config = dict(
    num_hidden_layers=16,
    hidden_size=512,
    norm='rmsnorm',
    tie_word_embeddings='early',
    init_std_up=0.0294,
    optimizer='adamw',
    learning_rate=0.00108,
    schedule='wsd',
    decay_shape='pow',
    batch_tokens=[65536, 131072, 262144],
    max_steps=6748,
    dataset='wikipedia_en',
)
Each number is 128 + 24 x the weight over its row's rms, rounded and kept within 0 to 255. Layers, rows and columns count from 0. Numbers have three digits each. The size before them is the row's rms in percent of the matrix's.

# layer 11 MLP gate, 1728x512, rms 0.0632, rows 1662-1698, columns 0-127
102:139159119152114142142097125080101102135165129179120147129141118090121123139111134170121156140148113106168113087141149110132167095124118090108084166128163158136120094091150138111090174122140142097131137085142091111097149098124114103102104137152128119122168136126111104104116109117099083125098103135137118136189117146123115126122142132131124112141100155121159134126157127130135169130123
100:137110149110113106180162095144134138083117113134110128111077100121172117132099155124143144156123133123144155072167088103133126149091141138121119141132097136137105112106145101104148097109114180101154139106140144120110108125137112142135132142112149131079129108108119130160123127117113106142120113143119117135153135101076144121131114088086153082144130116103112119173115142109141161133142
103:145122156145128090161097144112112150123112138145126143131111123088150102121108171117114157148145114181102131158117118117166091114116098117105085100134125101147112106103115100138118124159156132111163100113171134119121136152141151100161134117160051125104094140169135127114126132138142107175099130098142159164120150116166095147150154158081123109127131119127136143133088138126121120120104
101:124107134130153123111134136143137139151136100137126168140103090093097137165130147108121141136097118113101108086097106176143088129135141087138130120099091104160137152094158116143114126125147124149132122102106118154155108112118100153143096130098133152133128119091094145133151120112074101140146117147096126132189142150100124085115140129156114121153124109118107092150180100175110157106132
098:134116114139132155102086107132137146113128099124114118157117113140112097136136105095148091139063131084130128100107116097116138139175154103128133092151127104158164141153154109132149181097115145179120082098060132130126090138104144166135136134122134151162159137112152093141120170132165075141155130146130105099079114117105107161123171155178089152164139132120141144132138192108180114157134
107:098105147133061145117085096135158172111120116164120122139127121130150154121110082149100112147114120146135187102085121140139137120156170146182069135129134143177105139126138183165138131104167144144149112101132089138115133125133131122114147150145154127113147144129154143115134136147148130137121107147111160108120134153132066139155109137174136116122127122102169092145123178180139128116145
103:140148162107136096102114099124148179108112091134116138159132153111131162134136106114154106153122144152139163125147157122104111098174148122120141118135111136146167116107158142139128115114113120128133128104120163142118102117150143151144103122103134111101100124062175156130098140102114131104112126089097136146103119142147114134147081084148170102118140120121096140101118102175159109153126
100:131115177129121133102170130118147143140140116146111163142116139164150177156121160098088161137094162131153129135121137134159166116136149102135147108156101118145157172129127055116128144131177116100126115101152119121109145102139140105162183145159133164149123115128133118111121136142123108123119127130138100122094155136123091126152156121105111090181086108124168113121106109160140146079126
101:113124109126085119175134154157169121095125136147124130116130113171143119142117113168112120149146106118115126106124133138104105138065185127113128150079150106144131174137148135136161110138128126126113108116127068121099110089122114149136116117113120140156146065135174124115130135150137072115095133124152141092100153136122136107125126096085113103136126120081115112121170127119109157077122
101:128162146109153179192092106110090129149096150137100182138128157160155180122099122129100124128104117166128126097138119112146141143151171123122181144139117135151109103138145113133117129096144169107122121114121128088088101094128112121131141126141147126151136107134154158125141172145103151126134111092125090147093129114109115171082116134094101100154099107117150129085124095112132130130123
101:124146107169124110130076095103127116133102099144131160170122099145120146136117099138136133187141131120179135106137157101122137136149130122169113108062141122181130146136166143162101132148142079066127120111125124154132144139073117113119127116124066136158096161105128131151151184137080100120113096148071149129119122115085168133149095188141077176141151130104136101148095169112144156120128
100:111094137123142152197184099127135088090136160166119128130117149058121146118131136170108148159167113164098137156130129105136099118130085111097122130123143142147129133141141133129155106080134105101153131119161136095117097149111147156116150108142124112148144151090117118114154107111096094112091153135161141124110122123140152158119161121110128107158151075075152146090091157109133120154120
098:065154156127103101148140122121101146156116131151174084103126102126118166074137115181138105167152113124114116149113132146076178127100154126091162156111097148090139142106137102104131130114139126124158112101136125147101118165120156121126070154124084099138144115137148135147137113100102132156146138158123136184151109112156164155085109111106090095104145107104114137157072139146110162119164
091:126186120142132144121124092157131129144110142125107146169162147098133160085076123108119166147133121136135124114199118113141120136112143108116151119097113162139110090086157135149125132138140160142155159126151134120089117121173155138119123128150083095181162120098130144117124113102087103119092098123145132112079124154151148129160108116188132165094132093086119114145105132120110102108136
106:100170129114135089163158121157110079136103120177130125121075170171122131126150133142128108155121121141147137116141151106118104109117132146130117120113114121196117127095168145160114178094063091111119160095135148124113128115191159135133080135154108120179148124125106134111114133096121141108137090129078141120096173111110126105127140120138096168098126161150167095111105125111124156131128
095:178167168159139135103149133146104171126108116137125130128179091127149107145124138153149113118096142154139135120082153112122157114121130100156132114088110156129100097100152088120146140168097153096137129112117132106115116110120094131099117113166100134094119136123119147090164178082155130105152104107143151136147127145130172130097154119126100087137134144162086099148099074092150141168104
099:112128120158103113114112138109119130130128078141111093150119098104151079157089102134105106110110142114157176083105138159100153111106129111165174168156110144109125154105129158119127115159145179099123182134133103118113161079105103115096128177158141102132113075148148099122094159142139130053077108136096122118144083107120144142141103138130120141112118166135138125130100120151157151139131
100:129102079142119170099115157153126126110099158117135105069162149142158155124104143147102139142132105132128134131139066148129110129173136082119117099075109164133127092135165121156144130139123136076145121132090174145153136138066114140138133138116109132137125121143144145133109127102104152111133153060162110139149143135123131125117161123117101115147124115181173107090135177148133088115178
100:130108143129122150159118117127144131112131101110166071153149131121130142119134119168131130102066144150169134084146145132117105131091130100117111127149125144140105154119119160132118110133122117152158143134138134096130074149148107096115127120176109097173105071135138154167135131137110113124147139147171120144110131182121117162129137156115141169134147159157119163150120160145161139121119
100:140114133128102127167138141189130104145112096123155125120125130126139108132098087164124150147136160145179117127119128154083085120120181106166113095187138137141126114133121157124123121099158130120110107124156181159128123129089145151120155189091139186130131184117122135111090121145144155116146125120096119109129155105182137136126118095111078117133165109111136127145103133077124130144127
088:136132114113112117137117117158133161111094141154139122117107194115087137139135115139152160168129124097102208106127083088134111139149144123108138098158126096126119110133138125116143149152165151131108146092155126104121128087137106175162167163140112090138145077136149144137125155136100131149123138130141123126109126133133142161141112130126105130139133111121149131147160116160109106144102
101:117135122088130101150104115097109137119137123168115133123123149151101120162103135098086094118151109108111129125094140116127137111101139143163172101124157109109144128159125158144140145149122118092150162097148095126149117116173069137161104210112112148136122143110166108113123141137138115096112146137146141120125133157134152140146163096106146074150165152114123141113101150171135132125125
099:135103130133162079130069155142129146127124110149145140154138136123125128155154112135163145159161115103109154120060146119148153163097137140106149085154099128145070148122132140142167166138096104162129086127127130166131152137138126123153141115146132108132178117165119104118133120106105117143117118087168146124127132126177055120169135123154173190146088059090119120133095111170140172114168
098:100105119146115122145126121128114126113096100096148105114169187123087157156075138167151146114163170150132107122145119102140160132102154122094123155144113125151112134139125136105122146174134148147143163105105094100124115113150125141126124104113095126118126113079124108158135138162144109115149113125168095142129138113124149133115119108129076154121151100124124143092130204115128099107115
102:099165096132129078163123104130105128102145140082109161144138132105128139176060191137078131110097130142124168134126102140129123138122122138153092107106108132208114066104155159181113147142183106128144123126170150138129113102142164135118146167148160144122113129052140133128142140133127109155077125143124137132084118131130134131164123121171098110126121097089152097120125124134100122130112
106:116083134098106168114131146168101131107167110173087093146173132119097122104088126136123099164130121149101096122167099143155125099102184108137165138121118120157151166124124113131095078128129135148159142101183114050125149095137136123146194144162115115174119118135128137139130138143100136096135082154093140169095147098111120184135134111174106118134159112151103133062075127109156103124136
099:135091100129118115101090124146099108149098149114130163115131171083134156170098098154131105139125092152142163160162096135128100106149109113157123134203169124135111147116132109140127110137128142116091147125074137143150119113141111149142140131142120152125160116106126117111111195156173159134160135133116143112122173165170141131129144109131145126140163096129113112120119110107105127112146
106:103144143153144067106130165160157134109112132125129157116131131114140097108118106111109101172095143141133134125119085136112117115090113132155133091166149114162166124139130124077126133122135165113134136095152124091101130089147094114142136145164113146106157109135106121118147127166105145107130111105102167162111138158090130158174153118131132109102121103152125125099085130097147113131151
097:169111153154122140136133179086121109141146135130132123165150139160157150116114142141098134189076119138137154109168150144085159095155107132116122124102125145150163120157146111063128141084139109094142106118104134123097116144132141125173124163150140137169116127061155169098137142103111113166124121161146145122117084064128126130120134161140092102176141145139157089106125124089130094114091
095:151115104114126150117106112121110133154161114176146152182137112140125122145133101134167111179130172150106191124103106146097132109105093101154107145123208128138154111114158120121119145156180133139103102116094107161106145133078107113086124095174128118118145094161157141130143139136158140116104161132117179111137110129124135168157113080121126171132133121108136111109088102151167158119104
096:112109161142132141124136107143114173142088136136102136113147142072152110101132153118084121193114120084148103151144137098137110130137140083082124140093104156115116130191206095102067063137139148102149135117143167099119115121106106143113136126105113111105102100114104171140150154093152165150133085181113108089161137144152107171103132101143131172144116111121149114116121084096148160105125
102:101127131111109133108136106110158108133165147147134125148176112145142130118132132134139145124109146116152135168120125068128075184121162125118083123179062097135116172172108166120152152071119118087159122121140142127132093121108196107145106118156124118169144155104164151138088147128115138124133111136145129138143115080107135114097116093157113153122139147147132180137089107133108101141123
097:112155161129135131079122149171119123101108116142107089126155125126112145132137147156149134146155169147132151133103121160149163149145137117114112082151130111165127092119131146135114142173126103106126118125150170150106105161070075154152139134122131133136096099127130142138128078157105115131134123094117120141120160109184145113109092135131167177155129065136162143129127109150118124129122
092:107153115096137131124188106134154163126104128145128171151089170138124147125071158142138116061123123114125103118145131144143117126122128125132130092120079136189140124129150120150173124125149120152136128133092111139107119171152138105131160107113135130140148098141100119097111121112112141134118106128118140129109096142128180087107117144134110085107149117138142136105118180129118104154142
122:136150105121122111158139155142124105122130157170110125125121124144145111163092103071135147121085141137115134128131111126095136139116120106158134116123148105158109135131121104128137136126143081130145120116121144097134133163155129177108101120099154135102123165114135137123148157110131133097100138147139146152064122145096182147093146107129135148102141126122100119124103154105143120147168
101:133146105102147140141125120112165107091098127115161175160109170117107136142126192118116124135112115150154106142128145110082128142101134131170116132143141146133127156179137174149169123123158130138123125121095130102133064122092138129158190090141116112162122137124116106126144157106129156145140144091153146108107121142117155155129135136120123125097179104106125130095147102107112138120162
096:130087124132118106136158104132134101120097098106088108137115092158146114141125132129136127096124093111124089115113136146125141210153142130146117108126154082162122126098130151140159089134085128133082187131152150116120130144170088103121109144135106128167125113108096136149143175128155105165113136121145080148139114167153116178147127139093131144147119099118134144130106162113096131127113
# layer 11 MLP up, 1728x512, rms 0.0668, rows 1662-1697, columns 0-127
106:147153180129160099085109145146154097100125158140151101108101144105100089183133147144121139160112124093124139130097130157133105149149128142140144159076172127131129103088127115112082145134123113133121120125127134158117144164114149146128145127134159140146163102109093137098112152172115104100126124145156135116090113136104159083134166124135129120115151167134110100139129159112165121128091
101:139120127106141116140130154128149130167120119146174119127168118125138168101119127165087134152094162170142100117109103079126146150119142121117155087100115132104114104071121098114127132128136131088128116124096148103109119148136124100091121144144153121111111108132121123108114102144143110182134110123118095121147168170159131136178180128102143072153118164116133121132115153115122096111147
104:124131141117104083118138122122115134104160141160102159143134134129135140112115131111126142167124116140149121134114146143149100136104135110134095149153136120124145076106156109068135079122124149171143105118164133100111120132158150118172081141150121120116140120133126118126140110091151123145146137114141098124115108101123099165115117123104125116102145152132150109131134119111112110138119
100:118101165135109085141134122117153128131150128126138129145117114124123109097156135171069152105110122128125137109134144104118152107131121154107134135144167147129099150110146095113147132132159176098113127140100110088120138115148116144106086126134089143111138128095109128134159145120186128068170107081133169118113101114147133145145153146129099129140147106136141127114115147107141096167089
101:116151105132121141152142142086114096100133156077124137157117151150127098107114153185189130140173123110133139118124104145115100137140175061137116136129141120142180101102135136162137146109107127126119157128109071114098111122160094139156163159084170095115134149125166094131144121138143130165143083132122112111123127101108118170135122156140098141113135120109111134130134145109137137150129
103:142154126123120151143131154115114166083104144093164124106148130131096142143111127114101112130092083130086146126125132105164163157126153090143131119156107125123130141151121139079111157130119122168152151137168103144095132127082100134150078146178150126069114135156128128108152097149143135123114130130110070081124149145120124171154137127137112143099115103130143158112138138093124132149174
101:122120100143115148143096131125125128119124117146137163150165170155154112109123119125132149098152165140127149158171087116112164148116088099130120142134105132111118114112164143165060096138121145153131109132108119110123147136125156096119121150143110141180152138146125141156161125121135136148119123151114146108091124157108148135139141129135085163103140125119105162154152124160158128154167
100:100099148130139157123119106103101105120096140128104148124101096157140149106148165164070131121137162189103132158125114122110131135122110093142108099118115114106144118156103132126113093126155126137097130130122133195113129119143108211123129151141127155163119112107167110102136140117105120142158106132084103158077087092163118113136131112095102060153081110105121072152129119149164100133160
102:123110145108100137180073127176114135093115135108084111127126128148156117083114135140166166142177150126158128145101132137093097121098126123157147142153148089166097096097135107161071123148148131131151175133135108090098156110154169133108101078106188134150115129089137110120131128126137077085130141132144138113129160129132121170129118103152126129106150122146101158134133108150138123158105
103:168138108144112157133113144106103118095123114136130144104071179081114131148088118116113158163118128140103139147092143153140113096139150140114149157123114112180111114150159145125135131146134134095155161133119153110126160146118157103137148156123179111173091167127108125149098160124112146094123143111141108161143159094128164150141104121095152120122135127140146169156128099153107136157088
099:189090126123124159135138087123126107147094157160145132132153141125105120099131127123100167149142095119109126144161170138124114070117102142138158141112140136162137118103120137143143131129141115153131105137104104175128138105114129112162095101119154141165133155141084080089126113135139159097187201140135090104170109133119120136123125144138129142161145129089180088152112115128147117137117
093:086098144132127097171169147126128136165101153137147124120167128136076123090122126118109088112172157119156092152138121138118094092151136146129114181150128109139135112108123126087139127111139146136074132133100122104138127128117163119160110063069127090170145122049117110168139097132137122121145118138157126103114150168088130157146185111118125109122137106071104167099119110140122122136156
098:119155146106069145131140107168133136111133113125149144097160118139155157124135103137105113047184089126148119085133143107127130178131122110138137104130109143117096119155194130123139104169107157137122108134108136152098126113128151125113127130104087111117157131152202145105120092109074150127134129117113120130109129117139126145077116126157125143101134133146131177131133131145140163128123
096:090097149155117108121105169137116154136150090130134132146053152116157101134143136146127125117143139133121139102121100129138155110110129150138120122135128138098139143145172126061113144105138091112118148127125165138098116089116075095143168138139144132115115119116150142129139137125116193149123118098091128127102119108068123152132157164081116105108111127124138138123145160168121141125114
110:106099093088159149131132132138140170129194162080118159122155099115161132134126112115086118120164103119164109137147113143116159113132115114132207164139121142107134108153146134107141134141123108150154108133152132095140147107109091106120130154107131115127119125141100088130160117121105145111144144134130177114108159105142120106145140139129129154139141164121153158134129129151159125115146
102:098142164157098113107155114096096161101122153139107107150094116109138133101122103148168174090110169106145138124151106163167150153149113141135126157084141137117118131091117133135103156128137153138131113134160153147151147096135121130123130157147169119156154127164107100104122128171148137138159115131154148109106110066159130160152125086088140153170131128139129146090124071083124159118118
095:143122119152178135080109113108101148125126152112139151138106132122114110135123103146131120115148145146151114168101137166137119101080167140171129166160130169111107139129139169101119096155120136124145144120155143102143112137128194122140136110133156136081111149168102121117137170144134160108173121149128147096173103169141136120118095134153157123143153140149150122167123102141124131145131
095:130123116085124137118124108108131087113096120138155121114158122128147116107141146097116101125101159119149145064119126152111141121081164141108125097126097131060160161132151105107097114106150115156109154132120184132140129132116123130094143149143132120086110140178119143124117117168116146102072084090128139128132124130109156131158135094100122160128126078135097118113182132141148163158118
099:123094167160163155151127118132135141117133170124093117142141134155151135142073123103143148120131111103150167134118120128103126105133199115124136121084108131105144115125146108171164119157117122138104191123125128089085130148117142134084147133101074161101163099123092116148135102102131122127101162105084121123118161111135150077119137108096148109136136168146109160156158095141130146140136
097:119121085130112144123095119131127106129139142117134108124160102150124110101173093097125111124147136119164149134126151113132154128106159139139159150088142099146067170148116162115142127145157124115140149126092129119131143181145142149142140126132106096136119157190156174164105152111105174124130119092105134122145091115120151144146082107054164122182086123131181103096145115124108127155091
102:127131147102114108119134138169115161123117156104173136108119143073071135155171125152111145165096133130090162098112084101141115180103099145112136108109131084140112100141097126108122170165154142113092138130150155150171160102122095138152129129104134167121135108173138111146131106172072174173116148135152144132141144128081133114137115119097068089154115165135147149134158140144139143157101
104:115122133095094171117093128178133132111133111112154115143110143135166162136105115200173126129157127163112118177149129175176145121137157141140184115126129135114113127159096108109122108114096115135106118132102099104152147121155139104145107133153150154091164150133095165116143130109049120124118077097107170131147141113108128147111121146119125139111113151150165148087149107110122128152185
097:151145149126146147164100109159149138120155141136148148130160099106078168125107148109110123126120121169166143119128134128143153152094147168148167140122078127110130130106142123176175126147093108117120136131107147163132094127127166156115122134154108071120164121143091136122132135139138130138145125163125105129151109121099125121129159151141157124146072076142140131144123095143125130123111
107:177132142112089147114120153105125090129134132145105133134155161131114164143111184131128157182120138131151128091134116132122145076190127150141185125116110133080137070141125130134143114080162122096126119125113107113142148115116082094171154145140164129152142164099122131133130159151110109094142132147130090128128128118099090114132170095073130090109116131078117134141127145126152152088178
095:111106150130128145168087131132110143137152137080112127099117176135147145141131124115105124141136128129114094115099123118115077136072097096121135035145078103125131133121112136136132109156086124146147101133123169139130134126143134119116152118118126093121136135176170117166133138136138115095149134155072158151088170118098119120125113125185155114132162132151112113143137135105136155170135
105:118129147127163091151156117103111107108119166154150115127182183118163084095128134094093187156145127148146128162124127099103161113110144129107097075175091120100149119153110132124182115105129115153096103127111159116156153136106120132112138133109095153132072092138150095128132131133116161164115134120121163093081129131112127092146163093149109088111133147074126140151134117114138118150130
098:163090146162125151147129107117104148103107107104141136136124111154127146134142107124105116080124092089122121142057142143122105121079120118111142100130147098126095120103099084071163146133143150163089161142124088139149105133162087111168111134098131093145119125114130114122130174133110158107064092176120124135172139136187104132080135133107097142105131104136136090137175120147079107144154
109:163120105114150074126116130111159178158124140103141098182145150095167170117180157129132104132119145145154139091142108131140095121141100078097132114123115156119113092163140107160139141142143098089128082132144117125154143201163122142120104094080144132162135146139154117150116132110126119097081154129141112112102137121135108153114109124132112125106160137168170155128140159116161144139117
110:171097171121092147109129136092093173185130138164112094145089109149154081130093140116127141155123110105124170128141159126119134158144129143122102129051151115119137127128099114075133125144116134111139132129106145110132140149169108162149119109169194144162113127128154135133141145170136138149136140136148103149139099124145143153126127083106135151181116096147118121071124174140110163113111
097:113132133132128124108129124041121146162147126130167135117093118156142170132136114118151166136109100171112120111115159082152079138142108132169122130150128105131153109127105143115100127164117126108160091115089158134118141078114073117177115129087123137136128109141101080163096105086170120124146165134170113105151163147097177085150073125144085078147141142105150163103150143086115106120145
103:125115100073106091097171108151145101085127126124149121123107091097121105106149109133112103137136101119125115124077096166090118134098134110087142128143150126129138119126094086112153107141156157120155155134162119136129117141136154151119124190100125167101139135140204122139102121125193175137082114136111158124125145146157133122070074087070107120157113090120125092179149154167126105119178
100:176106107128125164155123135113115212132127128144132134140126149133175146129143087109140095106160130118119098108150150170161113113118198174122067097105114116137107100102120130121105134095181141130173145136110137115140105142117134125124154120138134152097128107153097118149138114133097109119083132149141148125171132138120109111107072054142154057133122140126085136151117162116143111142137
095:127136118109118121100136080078118157118129095102116148112104147128202098143162102094118074121110115099145089104114139086110076112136099127152144108087128158101120140147114179129119123095120155075122168124120152129131114116155154123093096135095109126114132129171160132132128130120102147112161107123123190165113111176091098118145090132140102121126132113158092150088129167109118104184143
086:089178118110121090129075128099164121161168110136140115096156093150122107129146131130094087142105105111103080144079093134134102159120126136172144135105141132119112158141101164161142141121123135131132113143120100134141095120096099127144122141149126147132130135138099148151089118143119122172123116103119130154143162122151112114167134172134137146120138132138131111128108105126128114130106
100:098149128105130122188099130150134079093135162176104148135127139119121157141117145083124139131075123113133100118089086108126120083122131118119144104148135127161139141108138099125156154121170101128147128111127151101112100156136113148132127124119130150134125167127131127120091144092119107117116166153155142141099127128095188129134158094119144082131153135120123107134115151071171058145138
104:156185148149126102139149092099163158097098108085134112173114141110098097122122093144125097157109097185104166122116147130117157141161125110165073145138121148141128142100141160126141136105150111085156134121097107125134119185133119115151141120124165125114127128126134110138127122180143129113129152083119165087153119127113158104119116155121130174115124159131080133116118126120114148118161
# layer 11 MLP down (transposed), 1728x512, rms 0.0632, rows 1662-1697, columns 0-127
102:175176119138111100133111143128151121122134123118138110137118092147140118132100132169159120136090105179097166111143081129113130129135173157104144171109080150139133175154128185121141165106159135091143102125106121117124115092173138149171152114163066131095147125131101116132171155120133100105119119111108093154125054107186111083172188165172113156157118151161151072123106141111126158166131
099:114145137137152115109102153123113113113167140108159105119182134150161119097123121121156122128065156105119133130103199101124103137094132107142125142133106114159130118118123097149122139120116113084083117123133098112148125086107094149137129139117132124140115135130120133159126137112137127155140134092115097102067165151135193137141164143106130098149133148130111129104121154135115116183136
101:099114138136126112074131135108177160117173163119168145109134122146115114096180141126149090154108131171118146096128120146115141110116125134140123113112143112130134127129108081104122088149091142149132051132178138138130122166124176114143123135124073160120125109115127137170155136179119121150094119151124111107144091119158080095132105128119141116141113136120137154119140149159103162141141
098:164085143105134115121183118104112145119111105094157142133092124069137124149134164098097115140131130142149103091132111106117103140107128111125098163149096110152115070138136119107103156111164146143087101051119114132124138117174088120128129196144115110155103108134123171160155107131146125112093096165110112149093156097082127101171153100157105110131128161146141103137147107092163126133138
097:129137146152137118120089159119124131127145140085122122132123103123165180146152122111110151131116151090077179138148142149149137140106148126145135106102100147085127137105146133114102111179101168100116106150080142105148123141141141122111073123111137156129092104169113102134113104141114133139137151141129088130123125107190146126114094135118179114155159108161106074147159147110158150157146
103:166149135126152130123155111127167151152130119128074120147161124097109128098099131136150140158096091100104134122124123096128082154158156181130171125090143137173094170107129117143111098126117153128121156050173123129135110155155130084082116151125064150133143138156093161165104147134150134133116146182111111107118108133145099116118101091160153159129111109139147110165125124163111129137133
103:105124111131144161135124132127130168180147119120148125105094122155133117133112179111119125083126104095118152146110119118127175112131140127173139169126139107136184097156119135144092092137163090129166115162106152123125104140149179112169171084114096144125142151142175125112135151081107145132122130112114113126163125145122066116108097123106122111131095138158126116170100101115094158128139
100:148154107145153135123118153100175121130088107116093093111112129116145115114152128141140114133125153116102154126112169125139111155082139149132110108117131158097091115127150144123091155125119168118107122141130130132154143123120163136093094097124138145156159140132141084123124143136158140142155088128159177123113111141095140102152098111081156119144119110149140109125137140069165090123061
105:120110137124146124112119131146079147136122130151161104121119152138127136168150114111119112106091126127113095143145132093100150130133152084093172113115085130138148085160118138126128131134115107100083100164102155128096156132128091100161183131152165133103122150160112131116119078095180091137116105168092121133138113148117088102105117114084152132124121114138130148140158116127109105108182
105:149132124160097120174131111160169113139072145115121092158102082085103127118118117126125102114106090101129122090103073158149150094111166146145157116085137113125113120134133157095143120116118152149135127078126191101124119141125082114126130145123114134134124127100144155177121126135133144123128135136134155126134113142120105116142157132072083107100107140148145149140096110153177161112127
102:169166145118130153092130129130135148076122125127113153113150155100118154100142121146146161099135159157159119122155085108125136161102082085129112102117112102158082149067140103121139119117073133180145176178073164128140154168144131111134122127122129144103124142124122094106069123131154132129122095114135142119107125157102131132101132145120057092081123081169139141105132127102157086113087
097:123186130131160113133108130144111184145157166106132142092150126143145154144159127130110125150152091111141159102117165106123119116130148123133123124102169094130175131109073140166171121140093119145165117142135108112162118184112151155172123138149113136093126126123166128141142137130123107112133124111102180113087122091144070124133153155126134117085116116110134165125153128150123140153123
099:145119164140159113131121158143098121131152140125149145106157106126161145137141145156129136107151135144106167155133165133129101092141082120109134152145157151113135118149115108142160139129138123116134113141091144129106150097107132097110123128164127099108136141101129141125113103075186113123118108087178120096128101131138126134127175121147103146130151141146162168115102155099143135162119
097:116105110121153112139123117160111141085113155134121133153161107106142137156119101173121158188126120146137103120143144093118140110101122113107108149087157135110074126092192171125129142134112129129163091158141136107148159110145130136135177179137099076128136114090169122135163121095101123134139130115118124131115114162095135086154105141201143125150143154130133121161128130107120114120118
103:106105133137111179107116168109103115083147093138097131133138115095115140149161106133121090119146165140170129101146163126120108117115136127095135175131109125170108127137148102139162113122093111131160138075136145145091093117161150112142125159134131121108124117119117101116128131101161119116131122133132117084144112157118129153108140145084112133198161121119141106137143156131123111121103
101:163113126143087154124126128127125117108121179119157149131107106118151097096115144138127107096103126075150116119134121145141137122106120137101126080097103139106110132099132147125141110138117095152140132148135197094159149165131111134090171128126127116153118123101096121162127077147139110184130136128151153071080126114144113135138149153141099172155111139137126089113158115141122121153127
097:142113119114112158162135112125127100171124184166139121134101160121111147110135125127175133148135124126109115125141113158168104091148171154132100145107122087152157155130112150109128153106103156137127149120116137137111163170137118116125125121085120149110162136105137106108153117183120150140100089133158082082148138104165090115098125133156101146135134087100107166069126165115132115153143
098:105138132111092146152123096125124133133104120140137114129130124139120103112140131142152105125148109113106104105097150101147102079142154127166134149124084113116137103156134101106129120162092132091112148132149172098139144152150122130145138130154131160140146111128087112121150116075126123169135114105082127105124058128142094149092149123126099065095073127129136134135111150132124149145134
101:148109126111127155132138172113167122147175130089132083111157108070128140143136146121137130136140147137130130098107147116102149117130092106167119113098145145116138137109124134146091132102150131093118173134142114129139130109129104127113102146115070116145109090155169110138118114114134137133130115132109160136114154168074108131109163159119103136137122143125150123144120128150123127124145
099:108145102135095104116069125130140112174121149121143102145109085104090151119157151149157140117086100132114135142149121100149138132128136095111127127106131162094161130143127115106140153162138130112126089143124135116129150150108112097109157130116157087119173093112078104133164120150113114153162103081120120120116113132165152115128176165102132137156133136097124111135133158138129128150143
093:092158105101139118123143105149094127094120132094131157096110119119120095155159129121166142181096140134096147135114113122137121125114119107110157133109151096107153126128104121100131148160143125147120137117131176118178096123133086139133121132109148183088095140134154106149117142145113185171128137119176140151195113117133134151131127149106101101152159138126114111129144113153124147131138
105:120143148161115122164131123118138125136132161117133157139127124090136120126116137103109175082133089126130121141142176136117139126096154187154142155133150145150147134145114077119119128129137118140154150116138130146107154133153113127095133165128121175144109173130118129104126132137160149192110154149141167133116116120106146122089130130156094137134151060132094137097124087150147139117145
094:139131081106127108132138160122127158179152144157158112157144131135095126124179118172130151165103124104136160132193130123125145137168119124120167078108107107149126104167096098154118145115088145063082160146115109054121133121100116124104080144128112113129128104123068119139155091139129164095083115153123127112111149135120106140110129136160167141109135189141140135136124122155143116154154
107:115125119085103106158106120115073130145103144142154091138132093169167128118126120145120166158106091160120130075118140125140139156134085121081078132134107130134092096116158147158093136125184169114130077186117084113165169125127124152149130093134109098151158107098124131093135154084119140141069152128132124159114121111127117133134151150143128180140141132126132119138109165096123132107150
099:147088109149115070181142090160141106169141106127144095185137111145130139078116161148153150153149149086135140141113148138128103108116088122141162061119117132140114090089116147143135164133142073104150143157127146081152087165122137144130156118131141132151158151120155133134138140133097141142137154122077112141136141109089162146083139130156109148105159110126174167149114117116127153150126
107:097116149098102112124149113122122110120129169098036123093131115128123107078146105172109085111142081106126114123163112150162155145141118111144107090103108066146112109117122121138109132116122111107164169195153132118164141132098101139138158151113121093147133095105124121132142116174143102145133132104102112149131129120102109160120141120117104137122160116113119163185125117116100143162131
101:139154080150122147130120136119136145146164108091136121130106115141100119126116121145125089087103141179132137117109103147143118130112143090112127155136100127112139102136119127150122101110125096129098130167131125112126152102123164102120138183100144138141132165114129118131079129103135098084121105109143120120089104145151165106144133126159145090105101149142152119115123186146120127159150
106:088115097132109141174122152155130130105119127127149141115147110087132141148155157108132098120162068089114102117124127099135139150119128123146144156133125119105105116116176082175086143127123148102125090121121094096087143163153083123106109107117133135145086083115156105099130117078110107149137138123128084093156117120135142145149165131149114091092151129149158142130155140143123147120122
103:151108195123131102105147075138112131127160152121122099122095116157130123170108064055146104124094105114120139090082076107114150095148143132111135163110153170157104102117159158135126090135143136121116130111141134085138126144162137132132108114129181147129148095145102120121112140198173147115163118141126135115158139154116154136164103154083126149127122107149081148124164170166140135149095
100:118121165140128146091158126100109077126111128096148117132099161132099100115171152171133156111178104091146113138157152125140168125105129123144136132121127110122130156096169157115112090078126171100119148123120133148137124117188173095133097119116141117115109139144152134125143088134108099159147119167168110118082135103158161083094135104116107131156137128081121127155142129132117137198119
104:171125140133112102143130139122131111115171131145120095137131088143119118131124094126136120137128103159134128124116116120148152121133112118150141154119123108083164175142105144132137055156147097135149132123144108137125111125144127104153130148187150156126086120141124080124103129107114133157136129071073156149129096136130119122111169174136148108142109198138115087124112154144119117155134
103:103102115116097140157135146123167103102148126141113123103101164130107170129154098140120122093140183116145108110131135122112153110118112114129127098122167125094131153159106139120171157147100079133071083114104061106159126127146136121134135164188113119156155119124107138089115169129096158096120132150128072138161117170112127147136140123097164114104170118141127130075163140126165106129155
095:157147106155088087183088106106149095112179123110143182117153145128130107129137085146113071146097087126149105114155136119102138082116115142177162086081135146098144093128094161155155123102109168138186165129127108132087080095138114108138115101132118122120145144116124125082114112109136080148139121140096142144104108131063149102185165139124151103111154134102149147179156136113120136134130
090:113152090115115087147136129176135127090108149115093131128125119148164120112131096124101132157157097131149177032072178113097158118129125137129124150117098131132096119132102137108176094137134135156116127102135120145110110099144140126122125117161153117142109117103148128151118124128069113109120175125146116100097148148127146138109156100115129114126126115158107133113104132145119144129179
089:139117120136144141088128127121123154143119091113152129154098106146121119120132124187130123105150105120153119158168174114151096156145123120133108145139100149122151096127126155126093111126103182134136176191127096150133148105098147101139156121145138103135155111098099116103108108130134145169166126127094099150179106132145066108153106134157102140109142120121162129111143096145090171118077
099:151130139099128189096147108142144137115132148149151163112116134122140131085107170115138121123105118115155120125087131140125156138145151163107148169119133099130118141143101119141171128143112109151159134155085150057192091132132112132125128104111108097112113116167129109165119131125179157102152121129127147122104074129103159186140170147134152130122112103172114125105113092122099130142109